{
  "n_layer": 13,
  "d_model": 192,
  "n_head": 6,
  "n_kv_head": 6,
  "head_dim": 32,
  "d_mlp": 768,
  "vocab_size": 2990,
  "activation": "tanh_gelu",
  "norm": "layernorm",
  "norm_place": "pre",
  "norm_eps": 1e-06,
  "positions": "learned",
  "qk_norm": false,
  "attn_scale": 0.177,
  "bias": "all",
  "tie_embeddings": true,
  "parallel_block": false,
  "init": "uniform",
  "init_std_qkv": 0.0303,
  "init_std_o": 0.0,
  "init_std_up": 0.0303,
  "init_std_down": 0.0,
  "optimizer": "muon_variant",
  "lr": 0.00735,
  "lr_mult_o": 0.665,
  "beta1": 0.9,
  "lr_head": 0.0048,
  "grad_clip": 0.5,
  "warmup_steps": 200,
  "schedule": "wsd",
  "decay_fraction": 1.0,
  "decay_shape": "linear",
  "final_lr_fraction": 0.1,
  "batch_tokens": [16384, 32768, 65536, 131072],
  "seq_len": 384,
  "doc_mask": true,
  "train_tokens": 373400000,
  "steps": 6768,
  "dataset": "wikipedia_en"
}
Each number is 128 + 24 x the weight over its row's rms, rounded and kept within 0 to 255. Layers, rows and columns count from 0. Numbers have three digits each. The size before them is the row's rms in percent of the matrix's.

# q: layer 2 attention query, 192x192, rms 0.078, rows 37-101, columns 0-47
# k: layer 2 attention key, 192x192, rms 0.0754, rows 37-100, columns 0-47
# v: layer 2 attention value, 192x192, rms 0.0894, rows 32-95, columns 0-47
# o: layer 2 attention output (transposed), 192x192, rms 0.0501, rows 32-95, columns 0-47
q37 058:154175079144138158107084115110123111157121128081189148145118158126139107113189082088116085100161115185111092156129103146165106132107099124135133
k37 066:127127115130147167144146155118194130143096140133099144156109120139136143152115126096151145176101116087112135151143116117136127108142125120149111
q38 059:149108159143115128115128151108131129128116119170132148137093127151154093102095174141127150141118089126132189079133108105128144118157124123130122
k38 065:157126144137107136077147092132090126168102163128136103113088141141119116121120143098119090160135081140173124136165145102082150144141127119111100
q39 057:095103156096146122139147133130152125086117126144124124142111157127107099155182127136138187154101109130104106186109126180147116104147172103108105
k39 060:182127133150144120129133125120111179121109108086116134107115072144122117169139097144125156137133118108118144128092142125130109151142106104138121
q40 058:080110153173141129118137104155118123134142166136118126090107110136123102139144123089134148128116154112132087119104115132138119131131109091110152
k40 066:142137118090110137115099116147128096133110159111120164129134115085131155135115123115155177127157124086130115132111157091139109129093146152141053
q41 059:118174111166075120163144095137134137126143135119142122115122138175136155104110132100116120109154104119151137105119149147123156135091143114131119
k41 067:110123166109129138088101149110110136138100158132178153124156140131148166124133162165144100129134164136124139090126135146153144090145106092098109
q42 054:097114094162109107129143100149148127172113181112113141144103111085114093116144118127143096084132126127125133147118133111112145143100152120133138
k42 065:139122137146091183135146129129134095134128140132111121122169103131175138148128151126122150120150116109130145075119155129114172114120128158111104
q43 055:108154103136146160092070124152117136149122167163150148142103120107108107112139115123150147137138109144119074108139150164132138143137149111098118
k43 066:159096140062142189138109151160127171127124138118130154141128131101101143170152123095152139126126176120112139106115112154116184077142166121108125
q44 069:147138123128114109154156099119132147139109078127095140079150126098118115135101136150093128155142155133135134129115109126128105093129139182125172
k44 080:147133123150143090110130140086108126146090054126168077116146139148113097091134137115117129108109093169147105127169116172119088166143112105096130
q45 055:082135110134107087135111094177108129128110133123169133090088141163098109152107091118119090120128156129120095146135176121112131135108104108171118
k45 062:125142101091119123151129135132102096132116148122086148121113161154118125123088171125128169154149137105137178103122146187127132120140136092157129
q46 051:109126125157127111114132118145104097181130132125154117105139121095106088118176093135106069119130119160133107155134121111137125106114091169176107
k46 059:179151143124150097107092136087148114143150106132043141177110137101139162121147169125114129133148136095128128099109102153126141143110115122159116
q47 050:126110162112124088115138112125154141141107171108131112177128205117084103178107139149139168142122110115127068113139127171123137145145141160126134
k47 060:155125136121159132130112153121120178119150091145107123097118146111114146116121089124108103112120150119153151137148160165179081085142114137157128
q48 057:126108150122126157130067136128142141098130130135104153106144123079116141114112159164121119133143099121115172082135119103113102120166134131117150
k48 068:139121139139119106095145109071119138106055113123140103105120120108128080186117150092120124102119120124163157113112151164090108146142110106081125
q49 064:077124159146094145115090119186139139128120172136103107132102172177088178086110106109138139104125101109072088146142159094134157128105134145144085
k49 068:117122137123097114158154126135147174187177109127133176128146127154162080131115126099094086145156139123146130112144111149129150053128115111160128
q50 049:111148117185108137156106143125115099110070146131146178171115095156129129128092191133141154158140149094114150117111117114137111127107126121098080
k50 061:132113144149114109120115122133111125165103135108140078142099167084115100175143139120147076161132143090175133102143098117106139104111119099129155
q51 062:126176095107121117146110113117142101117105128111124145128168139117176104123133087147129128177143134138114135170130132174189117141103133116165107
k51 065:144143101121157091152098184092128124101167099148139145147126100145134157151152119128136121127114109137113122177135166134169081110133100099106102
q52 059:117126153117130079142136099172111163103113116120112126130129130099138138120167079101127130108163148140134092204158151104121118172113123149121123
k52 058:164153134129152152146122128124113088134182126124112139145128128108125139134141152096132137105168133121122154136088094158140153138136152078108125
q53 051:135103130109135094101161124154128151132106111121126143146109157157144095112159127097133132134111146114111103144097121112118123177118099139138136
k53 057:092152103163123148097161128102164117200104100135124099108160156123110152167120093101104147162145118093154099150115138134108099114137178157156123
q54 053:129141132071149145128131142089122134078028110098123128087135105143112168116164151137079153165104114111128140121124122159154080088136109129116146
k54 060:138139141124111120103157165146166126120115135129113136154168085139113180126124106143105111097088132189133129136157152142156121103105114115119169
q55 054:170113139105134153163090174113123123109166139120127102145140115070149125147108115129115122118095127103135137149132073132125152123155112127141114
k55 064:085102113126151115105145079155141148138152158162163116125161127200144122133103126134150100107143137130128126120157113124091181140103147136157139
q56 058:109148132124135101121142128135150120163148134114144105120097145122145130134177103103157151119149083175136121111155128121132155167172072092124099
k56 073:138115149130125144143112127168162170140133136089146156123140122145091139138161136043140114114130130134133107149105135124141121109124115127114132
q57 048:132113130149076142109083128095137123126118117103113162135103124122177114149163125140159136076131134149149101057144088104139109097148112091097148
k57 056:111103169138138125094115124126171128184139115128132100125122165128131132126154115120098113159105127170116159141133110164125136146113141120134140
q58 054:114099175119137113157121125149133110129128091116158139102149119114111117122166118167114137119062111109149125115107100147121172109164150134133127
k58 060:132140128163109135136119115137127117111145124182137110141127138130113164109113162095131151111133105137149133131112125161141085107094125068086162
q59 058:116127128139116127063103123127125139150148091117130185109117117103181125132132124112158121106161133120172134098127141136140132151162122135072118
k59 064:122129149137122137117090127144136111112109164096129137099163151091116123141094180154132152136125131116124113169082120144082118134139158147076148
q60 058:126119139155152081158139123141134092121132104094175165125130142098128125137111118167140187115130127146125194102106121154143115120106169136124160
k60 059:174116124126140164132128153132142132089129155115151125146089152147139112106154106128163084170123091113125157147129145105117121124123115148134143
q61 052:100131144088136087129192158090118105108160095129106173116140145067140111135094142185161138151099132112155129121152145125140135123122154152095136
k61 060:122113125161135086119098144139171151120154126097129102120128158142121143117090132088154108161130114101135134134120145151135124154125083122134165
q62 055:145158143109131153125106136137139119107116130116142122170078118153160093124111169103141166137125110113099122157146151094120135150150122109099117
k62 063:111142165145128168171122123156107143118161143135168114184138155082119169138129146187159105157124150132145136128128112127144139073117155093106116
q63 055:111079170063146146155080165128139139143121105164075118151164117171107153129127140158151132142097136115125137149126105173150085090148145150136132
k63 062:045124130159135127148110131109140149154115125142115086108128126114094124098143090115127092148123149125087123118149072169133125108116144150167169
v32 102:125122158162104116142112112137139185135130131091102151124130082135104124136135133126173120141104140128156131187138117106121139120087121141126136
o32 088:128090149105138117097147131127116134154135088141123128128117136135112114093136146170112121139140103143122084098077137130071104127169135128120118
v33 099:099124125159161132155133117129184075099090123134132144125136167159134145136113137122149141122133157110121097136097153105122131090127133092096118
o33 089:155132096095151116133129082122081118125137154134137101112142130097097128109170127088089135159144071121099145130133123161128125128100130111152146
v34 089:144164116157138118130144151089105071110123087124122146141155149187150090094116167135152139121137107141141128125128162105131124122122071122096163
o34 078:102129114091139147101103138121104139134087138162130142093124135142143161096155080086096133098151130108132160164129161149093131114130185116156129
v35 109:146131120147164122115119116143115108119123145106161123166129140150132171165140079128123178105144103134127133123101113154161104132100161120137133
o35 088:120173106166092142156125098129183113138133162148144104120091114146108126120114154097116124163176144151105128119119140131142122134141112136101063
v36 108:108133117112138102168119156142104183101154073110116161165147125149124087145132138173141106106102178135134153110111137098147131108123138120106122
o36 094:105123148174089124107126090140119097172105146114117121097087152125148146084131093097134130096172128141153125140131126154104117116135119142133153
v37 131:125124102104093100136130122106101121124154097148167116158107171148148137096140106154113133133117125150131104114129079127149100150128145163105120
o37 123:069144144108124145108122157132157160160143159099123126105133102139098145161119118138141130088120160138094108162160122138129146150123111117134115
v38 122:085162083178149102143124130097155061138118137111097110145139146086131127109124086136164149133141152134099141130080129158148159107137143141145154
o38 106:124154203125117133103118151147129164117078161176169121110101147187114095119129135083076144118156093118119123151152131105099094144077114114111115
v39 089:152126130164171109130105141153093122126098158070111146105108150149112172114149137098182143124117164113139104142133109091103134128120145120157094
o39 071:128139140101117126114156079137168091162175111170132107097120095123105140122116155162080157131125083135110131083110147162091109113143149137121153
v40 100:119136095136149129088101102160122172128153155147137116114153077101103142101113111145092099134105143134117133160144131153155110158134164155140169
o40 097:115142162146084108153129131138125128152117116132133151160112157130160100156107129134160140124192147133139117079096122120146142131110134162109098
v41 102:098108159113140114157105099114123110097130135125125092127113174133131124107110112131164153125148177139110094124105115118131092106105119156105136
o41 089:133177108123128155101152144115124117128165131129120120097141115136099134137138105133110152112118139119100150144129098154123139141074155124171155
v42 091:135180109129147115136117168122148122110158127127146146159182103121118143082113122164120135136093110166123152123131132149158131138121141162135109
o42 080:120109201099085133093128111168115161139120153103093124115116152110146110171103124100167160111155131145126122090159119101122167109154105126115138
v43 105:108168076208121131115123143113139156169145104135112107103140098124143141138117121111139105130136131154132103179152136166110150114104148136131132
o43 102:144153107098130129109114120147093124126095123117137151114123162129153127135100116158127120107142128123147154136165157063109130140099127111115151
v44 104:173113163141104156117120089113094124134139080136113094111078146119160153154140150170114133089111120098129144124131141138140094176149104139113158
o44 093:085139095118166147168115189114167127178084130125161172133138127137131129122152128088149127095106154093142130138120118130116095110131132159134107
v45 108:160135154135127134088136119148061155138124111132140129130140145145104127100114143152083133112124146171147110152163086161154138159099116135101158
o45 089:083125078122142171105137124139151154169128105124100150132161112120149155147107114134173119107147149122132152099107155127091163093134142179144118
v46 104:131154125137159114136129122120114093109111161112126122155108168155109111109098100093141130085144127098167127131148115087126147153125171092108101
o46 085:136118145107104130108152107120144133110178111166133100099121100166106142114126150138093119183100141112080143151082125175138127092092106135127139
v47 096:111126151164183137154103164129187121120096135102136132126135154159146109142122126064145207084116100113132128113131116178157175106121108131135144
o47 072:114135156087106136116104146155114163103148122154150121114125077139089114118141099145099107139110148136125161136090132110115111132155126124138114
v48 108:151118110113149101089151130101139116141133124128177107159082170164149146114156108174103158143123135110083098139105119145112110160148110132144168
o48 105:090132159112100162182108118177154157156118143096120101112104137170103161125130133095115143087119154111122135129154104115133151133111133142127103
v49 097:129168125131135137153124107168127175164151114141132179134171116146130068142154153141117092144097134142070119147138130157170156136123114124131143
o49 090:135115113152137115124118115131113143105103158097131126128128147112131138142112090085153096099162161179161113154140153102092143127136155082126139
v50 113:094133103172136109094140123110166074106154165113135118151147117107148132121149086113158099112125110122123136136132124157125115133116126134125130
o50 089:153137151086137118148113120182105151109091127149141156120086147181132101103128122141096122119159104104123113147131155079115174153083125124114126
v51 110:145134113145123089099121158121089091138112176086103121132132141121138156127140084083120127079146104130141153107151102133130124132141185112119110
o51 101:141128109127112172112144152093178084107145090154157105130087094174143101108112156162143139133119147111140116139157168114147096136107116139098112
v52 102:128102110124114172085129141142125107140137156144132140095172097109146105117121166146130154145151109150164144116164137106107132116122102165141115
o52 086:129159088106143114137165149094105121125096089117104179160122139106149140122113111153137150150162135137158141069114142138192130139153159158119158
v53 102:105107095140134126175099161157123135123091156096108153125135109116121145138095128112125142127112164125127128104103145148117163144146140167168115
o53 084:133174130180110139111127135093130100126180160116121123147117116102178104136117133140124145107134127139122139124155114090101094106120104096098139
v54 096:092164086111097092157150106127119164150146115119150141119140111131093075106121146144129111149143137151113135123116103095120166110111171155120106
o54 083:119100178165115126068148125106095137101113095124134140119100166118134141141127104150119109146150132148154136129131147151152096133124117114108138
v55 096:097088153096150155112113143148155138157111131106118119132157150139110118124129151133128113133130169138164087155156113117107112108166160110133148
o55 088:123118151170126150104143121104115143127185138123129095142069114132169145111098129167127170107124153099143153098100109132143153122107146163106133
v56 098:131112126119114109119132123087137076104152159138106115172118131116118128107152138172134101120139135184119116106100123141140140166118103148141128
o56 085:110157138087143125106129146145154160136091122127122128095178139174128110138150099077133151115165123132121088126158112105055137133143100132148122
v57 095:135131096136114114161123122114139102122118086140131137136117140115136111086118152166131125155160144148125119111085130136115125145146131169095152
o57 074:114163157127147159100106179122097138165116157108103134145135159114162139122126092085135137079126132142139149164173142106116141112121136121144102
v58 111:096152142136101162172133113111144112137126135177142119107152111110148101118100132132154153160157109188133124132150134113162143103088110096123180
o58 099:172090120100150107079110127122074174104109149095129115134167154128116143122152099119088087179109131121114144149112141124153148134133117128147107
v59 121:144132121130177125128131094138153178140160131067089140169105136136117125129127146118140095131108097119137150144145141123151145110126149126108104
o59 110:109106143118118081129132123118127124132108134188162139102140112113100101122166104159083137189163131157118102109072109197136089139143121125120122
v60 101:090137131159105145100124124144099109106085141147111148093148158135138136116131144124159116154120156112124156139130091122126130114126103138137098
o60 079:160154120156141122129159114109126138152159126107131114118119077120105136122102123111106105103167115115142125112148180122129145113096145126110148
v61 105:110136136149115138122118129121121126177106144126099131146175096112129099138156103096173127112121116130114171130166116124163137119105157129137158
o61 089:112111145140150109119113110143123133072129115152149166138094149142118121104113131142091111171142099113112103182089148102116114162114118117124093
v62 100:108153127148150131130094145121147118161097126155100138129120092117077151114109144083180129155120120136160139149175125154124144127107129158137095
o62 087:162113225133130120132151183114097119101105125140125126165114120081173079133072121174109129137117084135124175080104154105128121129160097118097114
v63 088:111105123153133135116120091082137176135125123102140115113085174156130144122110149108165113123107129146089161147101147124083168104122151107206164
o63 084:126138154112139095151152163134119133101134118110154119112093119120116097117171123172054111136147177137150127126141116139162118116109132167118106
q64 050:170111151169133128120141173132139112163201128141144102122142129131157148102124190145159143085114142147118159132128088071108135096158133155088167
k64 056:080144140123140141142136122157132135174097127150127127091152117132139139087121149144167151110134128096116097143128115086084142110093097139108150
q65 056:146121158158114120153143161129139167119141121122100111150135095083141113071102175149106123118118145136176146102125110148100123106171159121111150
k65 065:122126153127129142157102100172160112131139108132112184114134148144152162132147125116162134082115119136114153121106139116081164092124141117076100
q66 049:171107124115131104130136134145088140129093139086118113099136142105091137105138129154075105101108105115153145110135135157132089128141134137143152
k66 055:125137125128099141102119116128081100133121152153123124161146166148107131101107136090111164125128134155132127152115119168109158128133124147122111
q67 051:068126095132127131143053073171107125147127102137125105147134147148087121169140083111134100143166171131131115099113157142145132131080131097164132
k67 065:172144116118149128107155168084133127134129138136103155142172092091153115103135166143145107202144158146114080150162137152153081109123118131123136
q68 045:089118166120123131112138122170130061112140156164160136104140113130119142164102151118096162128118113132106132119141118114113165174143115091124084
k68 056:123111137165117108121138152134120117121102132162130134128152124175155118098153157178122132172148139184110139097154142141114054132134151123154159
q69 050:121123106122111135176138133163112147185121087146110120149116131120182116128099108134155081139141121130153139135175097136150101124129159109110150
k69 057:114121167152132124071153112149143145109120095163143122086124176166125126140135151087121134098103153098156108138141118151176136105114135136112131
q70 050:111177122156108143123090153121145128104110147102158138175148112100132103101100148153105130144176106167118133083181119139174115141113152158097162
k70 056:153086130121152124130073136131141115086112085107124134165124063126177147150094125130160124089084125135131154064105103125115130109132132170153120
q71 044:104110076142139123077080102094137114167124161136129160156166141128118181155080160138158123155161159118120146091150135107154076099129140077119111
k71 053:107133138120118134084145169121181109100109150127150137169124187089148115147166144171160117126105144152158077130140124102128128110130127153152126
q72 048:102093169120102118122155151166117131098134120108116140103135162160099112118118115134105142102111100104153104143103095118100116136150083160130154
k72 058:116159124133089109127140102139140105137182129142100126119133125100156137170111119116112105123129096121148138106113124121120117103115106138162121
q73 046:166119097153112163144140096106094129125137143112119136122112124115112104124119125117138090113139155144143115114117134115118146116120110088140089
k73 058:106139127125161134114094144132129105163119157113139153152183122139123146178124151144128153143154127191144125127122143194094144133175125111148119
q74 053:084148110158113148117084092124153120112116175148117130091087129157168123139114148122102139125143186111130094183101106118120112133081170133158137
k74 058:172138114080145161145122152094110080127154116088163165155124123126141106094132138137119121134133148144156150169165171090141114084154148108126122
q75 048:183117139122160098136112134152143151115077120144065139149149042166131112139115139135148162186104156137140115143127134094128143097171182139110118
k75 057:136120116158125138129149131173143108165128123108144163111153101142133184103091127151155176104149123117104119174115144082143204118100159104154121
q76 057:145171100141085145148123129112148127120168141078147146129106147100164125090146143125141122119162129160149135121129121141158140078115123147095146
k76 066:120076146137122113152150141162153151156152099115090156149119122160119144124162129112140150162106133097107129157101099160123155140125088099109125
q77 053:096134149133104135136146103151148144142120128134174136117132119167112143100133123092146137160113120115104100152068132146111177144096108181125135
k77 065:141124101152127098101115139098191160151107160120141170196146098129111149092129112118105168127152173103148127101129115112122058131100097137129156
q78 052:146141105117108139124138097155120123147148147141156172141145122130087166150100114106147101136178111157107102130122125156116117128109097160142100
k78 057:101140110113116154110144135072157133142125119095115118130111129081168105189105159132170089175142144133108108093117111131124113167158131102091111
q79 055:173169094168119144119157090108139119173077153170109142125148118129168120126063134111140117154140128140116144127132147126139146147084155121106119
k79 064:128141126091133151136069150134147153133150089106138139137145126123132128109111144138131145133131175134134137136144135105141160127156143157084124
q80 050:139143083161105112117099067105123117182164162111152109091129119139131143080115094127132131126142147135124137123157124138139127142107127112122115
k80 058:109141143143132144100097116124106149067097158115157122142102133174158132114148133131162143116158104186147093134160110127145148194134092097106130
q81 058:177149109158100128110153110140137109179147144154136153069142128145156140125068146084160146121125136116098156140105112129096118098110151161127132
k81 058:130140122116114148117100143151165139122092130130156125119136165162148112107168148135134151129141149168102132131175175110110183083148128136115104
q82 049:148164107129124122100111130095157100124175144092100141159111115110115144165133113166111129113113141140134092130114147131166129106145157111089105
k82 061:121124132131145160129091149102153137077118143062142146166117105130114093144162115157083142154137160119126150162079130150145088179126119120154157
q83 045:106141108132125123134117160079123130132167121134123135100083134130165145092181139144098127115134091144170082170164143113137111151146108102100121
k83 063:084135144122114102141163124163138130123176068127127168141113132128156126193133145145121094147140156141093102140099123152106167165140087139115118
q84 046:134123129134124114175135111139144161121118127142149136164093124142158094127112142117163135132132149104146136146079112133061146111100139146133117
k84 055:119161138141154115117061131116104128158097133160102148099117125115104151112148151099149097127148161121119150104141120111139131111152117143132096
q85 058:149128115073159134140147125141088129099058100144101159099155145128125084128145111121146093158133151123138126148122175154134103165139111118149111
k85 066:122112148145131072103145135142167127124120121152144116114136083142093168121138128120114128113119115116115151116092113117137107161117171163170124
q86 050:184096166137122114144160134102150149139117150122098085108166176119104106132147142144124153112114161137123119105125110127112109104124098136118189
k86 058:089169131112111126174110134149131154103149115144159115111137149110118096134117100086120124092158077117218119146119115143152154139120141163116135
q87 050:097133144135123136153160153124119143192080126115120138138155150086117100156116145157145137088145126138138136107174143115159111163146079100150125
k87 060:115104127122126072100083108139094155086115138147123107116055150105133073168134118119125088115100164103126101105143107079163108151137122108100146
q88 047:128125123152098111101170170081107100059159088151134094140099135142140108150082101129114119156126118180131149103129147150144119177135131111118148
k88 057:188135142127152148163090130101114096138158120127100121094117130187116094174132103119127135115130106127136108114125157126120120146117123156134158
q89 043:096082142124146114148145144153144118122081112119097131084150140091090103133168126159124072120096161116156100102119103115103100137141125132169130
k89 060:125156082121144098126132149119108093123110138170092142178129120115155135121098106145112099128121095139135111127167126145132114128108167122116133
q90 053:162102133129111140130103121125152122170156191168135132150114149124144125166110148115155144122111145121118095122138084127121110101113112091117113
k90 064:153116139099111149097094120171170128118104126122102121083124126121118158144125122157087137116139151119163141146110132085142094126124157166154116
q91 052:141114114100121119165175107163133163161075127161104150102141148134107078116108113101113106082145137130111175146116131101108131143125111147195142
k91 064:162125143151134112132123123138062090122161136100145126085133149122136145144124126111126104122122107125162159099148142101142172167133112097139124
q92 054:109168084154158134115139094170130128167111137114117154088131139096105155117118107119082097078149152119174126132146139118125119131099152156124162
k92 064:116154113126113135112125143067125125090130132130138105176140128147161121142131110136128144105133124166192093144166122143146172156151092107096163
q93 055:121126160133166100169151106108111147138098092136106118113109138136114117168110121130088115107114133105101155159138161143158089115095134110151170
k93 063:104139091115167129156145129140136131126110116116149137138139114098133126120075124092137131168171148116130154129143145157118134130116176106122082
q94 050:087133115145072152141178082129119112120155165136139129128116122128151114146144134110175137119137147113152112138143132097137099117105153162132130
k94 058:077123149135115148133123153121130143161118109161131140164112097085147133091111164147140141115140143144063130115164133113158129171123099134120109
q95 054:140141103132119072108124118112119125090071040103133156153153107160147103145151094130084120159140110142115163149133164146158117165106108102160142
k95 064:161138139108153101114121137130182132144128102136116141128141115100152121181132109094129143150123102137129153153103102151153115126138152088151081
v64 098:132150112109098099096110113129140111123098127128109187100119111133170086129130105156101129139141064109125125102132150129139143127108156095170105
o64 086:131133078129123147109161085109141082115168124126121086123155130140124161092114128120130141137134156121120121158167126066156149156107152092117147
v65 109:091120146155100141130135113112161073124131154161152110116132139133125129130145118180171181142158116168105161129111104115139102076148112112096150
o65 095:134123113090141117104142151103084167101109149106105137144171151130078145127149111089090105127170113118122110145119140125121139155121148124192116
v66 119:149141120101133131132102157163100156097095132120135107127160097111142123163112106123099106135121155136115137114159124149080144145132157114103121
o66 099:113142147150055135140112128087178088158170119142119130138120132127145128095088192174162134161099109131124097120130127131160109139151136133091112
v67 104:136134136109083128122155129121107128088126113147126144096163156133126131107157136148114122126161098158154169113143142090077127147133138150073131
o67 091:096150100140181128158128192081136142111130089106123140148140113110173110113120159161143133158125105110135110123160107154166061139150140118153146
v68 081:101134114123116130139150118145144104146098093176135161143161113138124103110102149142150123111132111100141139098120101088116126128140112137135146
o68 068:157119148120124106123138152140100135142132124114141080189077120126145097103144102129130127123114091142111128153131144144143135141126139090144108
v69 098:090139134133099129141163101118135142117176132120151147126151165136120129153124165120151115167113165131130122139179143117167111147081111155101130
o69 095:138140094145133103128124105136117096133065122097126150118119132075146136093109093164091082133146046134131131133112169140159123138131159119142110
v70 100:116105145102160151102138122118101144109161155089164190139134091132121160093095117112150122113138140148153111134141089119147178098148131117150142
o70 083:122146148124113132136141183166117134115120118127108119132146125126161116100148137161107157127141126124082137093101111085096096131159108152106136
v71 095:116104142081146125114122136129097113109145083126085106138147138096139121130100117145119133144121174115116121150100135096128110164147119149141162
o71 076:104123132177096143135145154096138165141107132163139140137120120116126122129135154116134132124135134106158145103105065155102101093099132138152149
v72 091:148165120155125149093128096153114062078123082110127101140121173101141145082129129115135139106135104131145171107145156134125112115121164140102136
o72 073:131157061047132127092087142105124138138114158156103141128164076145132146113149146128143148178145120121098168152124121131149138112119129115152112
v73 114:137158101091141123147129150147104107127114087121135120110115086109117128114116074160071110121130132108105099091102107132150117164132137103184076
o73 094:140146098193075177121094119083176104153150151120159151164126150150171112163098180088166141144155104146162141110158120102134144077098120113069108
v74 101:128141117120120107122106131095141090111162105083118137128148117123117158152124123188116196125146141118152136126086117156132153142121105136158129
o74 088:107153167133121172149150145194109156173098139135135123113143136156137124094127117059137116058122117122108137109144106097078119132134138133131152
v75 088:120114112142127124125122100110128156132144111092140170138119127142081157148176092128120135155127119137120108175134123139147154157097137109152086
o75 073:133142146177128122138179111152121147136150115142124093093098107123155118153096131141127130095138140129140134090159143103124122133092158135119172
v76 100:082140108131098135094130101143131130129110111128096080111148116145112118140144089112098122112131096086124140138098163152143120152123130165126130
o76 083:121179110123115141184100123112157130132156145083132139185090141127150142113132154121176109133173157128134143128136113106153148109070097121129127
v77 102:131106142093126115111093145126137149108137130081117125148096126138118106111135120154094109133144137080119128108107141121157130149111138103141139
o77 086:092109134191082134099115083141139105164142107184123138119105137153126161127163133116135112146126146135126120128079096118080112119123172124113115
v78 107:098111123145136117175137137127110127142076083126113134124149115144151142131135107109135166103126165121163103079089097102125155141124149122129114
o78 093:125105122195086138097157084170124129115158184149106134092117137112097142113062112103118104108113158131101124160121119122087141104115105124136165
v79 105:123137176107123117131162102109145105166087150135138123111123128173132167147172109141143092102107113107133133135135119155133099116122133123136141
o79 090:126103100145131145139093105149132169101128087118137108152120182122099101127149076151116097170131156117132126123109142140159165152085152162136103
v80 096:158119136105122154094137128093156061126139127138144150123110098168103117137138130157138140097134109101088120118133149084144129127090134096155149
o80 081:110104181095120125151120093177101142130113096113127164132133168164121157119126150112111118136127119119074142152104089109139132157115102149123113
v81 103:116134113118128131136149102157127214116146115146142135103157097112117104160099133109177146132087130157092099183175122136100122127079131154099134
o81 091:130122146171118115156159135075133130148115130115111115152110116115131107106111127148104116126165124127169149090112154135150099149127127124146144
v82 101:132123123184135120155120101110165073145145145180113082142094129131164118093133136137170111115150117133129131140083137108137146127120097096113125
o82 091:138125142066156108105135087157068111117106159129118159089159178128097128177140088088131110132116122131103088185136141154102142117113118099152105
v83 108:114143147138094084125134118083142081038145126108126119137102140104121157114123170165147145133140141173150127112145112160148128123141074111183102
o83 095:169171080106141193123134121174114149168069141120121100102186142129119142115141098099104107134155117131135167118152121126097150110123154143142160
v84 094:146117090155169146061089109134115098113156142064119113110093165127130117138076165099151145133145103081171141146149168148098152115138152134109110
o84 076:109167128101124119153091137166114126160110129184134187146145147119099143111134090145126122113154151145064181122091098135129133126113103118115157
v85 098:114112122147135146113127126145070144165123112113133106127164141143110157126100089088146138131108162100133156137116149152169151133102169148115142
o85 089:093146130122119100103133064158127115105147141174132159115132117120097149136117147164119136158119103094083105155126124092117109163086096100137133
v86 092:144160159134139121165120093122095097102138128058118116158090144095102151120109107145168172152116096152137137148111142112112121139117127120156110
o86 069:156113084156161130094141125135108189151081134148114145101128097136157133136109131119125109124129157119098155101132159168114144074109161130127171
v87 095:137153107129123116155172162127139122136107137208143130151161094158118129137126087136090132146168128136099137129122098109123158143119140133125132
o87 086:137134187151105118145131128106139132128145099078144100152069160106139113139119149123138085144134108151146081135152145174166121124155119124112087
v88 099:101094096150103125087133111140131124072165095142123126119149111130121147142124155082112099161087179097139108146150117157079143151123113126107101
o88 084:128180098116143106161125124141115145171089113127089148154120114100161108117103110149126138095169074128171164107116134154155148147090105145137143
v89 099:153139091114126090168142148139082149133128141099111168119151120146109137097081122076151117149164150147153136106120088111118137159140124165135094
o89 085:146137147179150154105126153137145084112167149159131133129113124102181117145087126160154155124116138150079125126151148150138113094143103100064151
v90 106:153151123095138074159078137097139168146159140122077142156086090126153115147121054147121179125151074157144157137110122121161099123104110085166140
o90 092:139130120199121125099204116134118123150106096154162123105110140135130112159148106097127112153112162135101100135114133149124132121140186144126122
v91 101:109133130159144166139153097107157152142124181128105115138106120154111102139100114123123113110109170152134114138095143118154142109099099132123171
o91 091:150121167146105103112130189125097135119077094116139137151118147125129096127153127122114140146130125122130113146104136131139090115090147151167072
v92 083:166170110151103137140146125124118137128127110114142132120146123149090105158122138135084123148130127118114164092108146101152168149130181118132155
o92 069:088174100174136128092093111132130134134131106118141164152086155116141108114134116136100090150166129159140089147167156120148084147123118131111105
v93 092:117147136157129139090143117115119155183117090137134103074149136155136152139122163094114115095092110118152133133155175110129106164138139159143135
o93 067:101148098168189128143109116123132152121110105146179132154098126123111100143157091163116123173152145108162133129123111142165130113076084135130158
v94 103:140126115141145126148118120117122105122143110094139129133082132121128139149123128148135143104133182138155118121124149100134078121097110144110120
o94 089:112148145132104146099136111122108144154111133159124165090166145147096141136121124099121143153154095160099147122065069159119124107131095173139106
v95 110:148121145113102100107121119124153117096123084106126096144141120098137162142143119142128135148096192150106113158141128172080117167098118110107132
o95 096:121108165126111151158126094148133155176141153160103130136127132122152143096106166131150161108100133108126160112138110128140133117144168167138146
q96 064:090145077157096171119081121102153119160126137145114153118135116117155169107123152159127108133150153095168117111189151128163126066121148099103140
k96 076:118102141108128140110090115140154099112089173109119166139084097117131100162078145149153121111143151154164100119109127155144167118100100148139101
q97 068:141144121149118084151129160119155120116182152138101123142085135154168064145131147122161120061124146143106140163137135130137113103134117132071092
k97 082:164123153156153140116116113089115116143158111134119132097118167154111113127114149131113095122124141133095102159155073127111135129098155162125151
q98 070:146121182081145132111159158114106120066110154123100145116114120136122155118111147154125160167096156097121147159136120122123107105124129142078141
k98 090:097092124110142165136089100164092153111135114082178146149106115095098162130113118114083162082126133128131118127140138163106151117165133120143137
q99 063:106136129118083127085151098091148137119108131166131089133149124176093103097100118111137109174156140184086123121152137175155105181086125111110144
k99 075:140150108115133161145128146118152157155096107110156117115141108118143165136159152118103139156146112161128139101134089140131113093182128134107119
q100 063:103135130160124134124120120134132114131118120102128160150082153138138161133137143159091101080127172082154080135143129108149104095093159112125136
k100 077:123151101166104142142152167105115119164081152152111124143119151128113163150130112167136095127125140135088155109139149154145107123105091115114145
q101 077:135115125140170197119192160126116157175161148133108129138100128165129137123126133089101129123162158103161149188126129087132139103125138118151165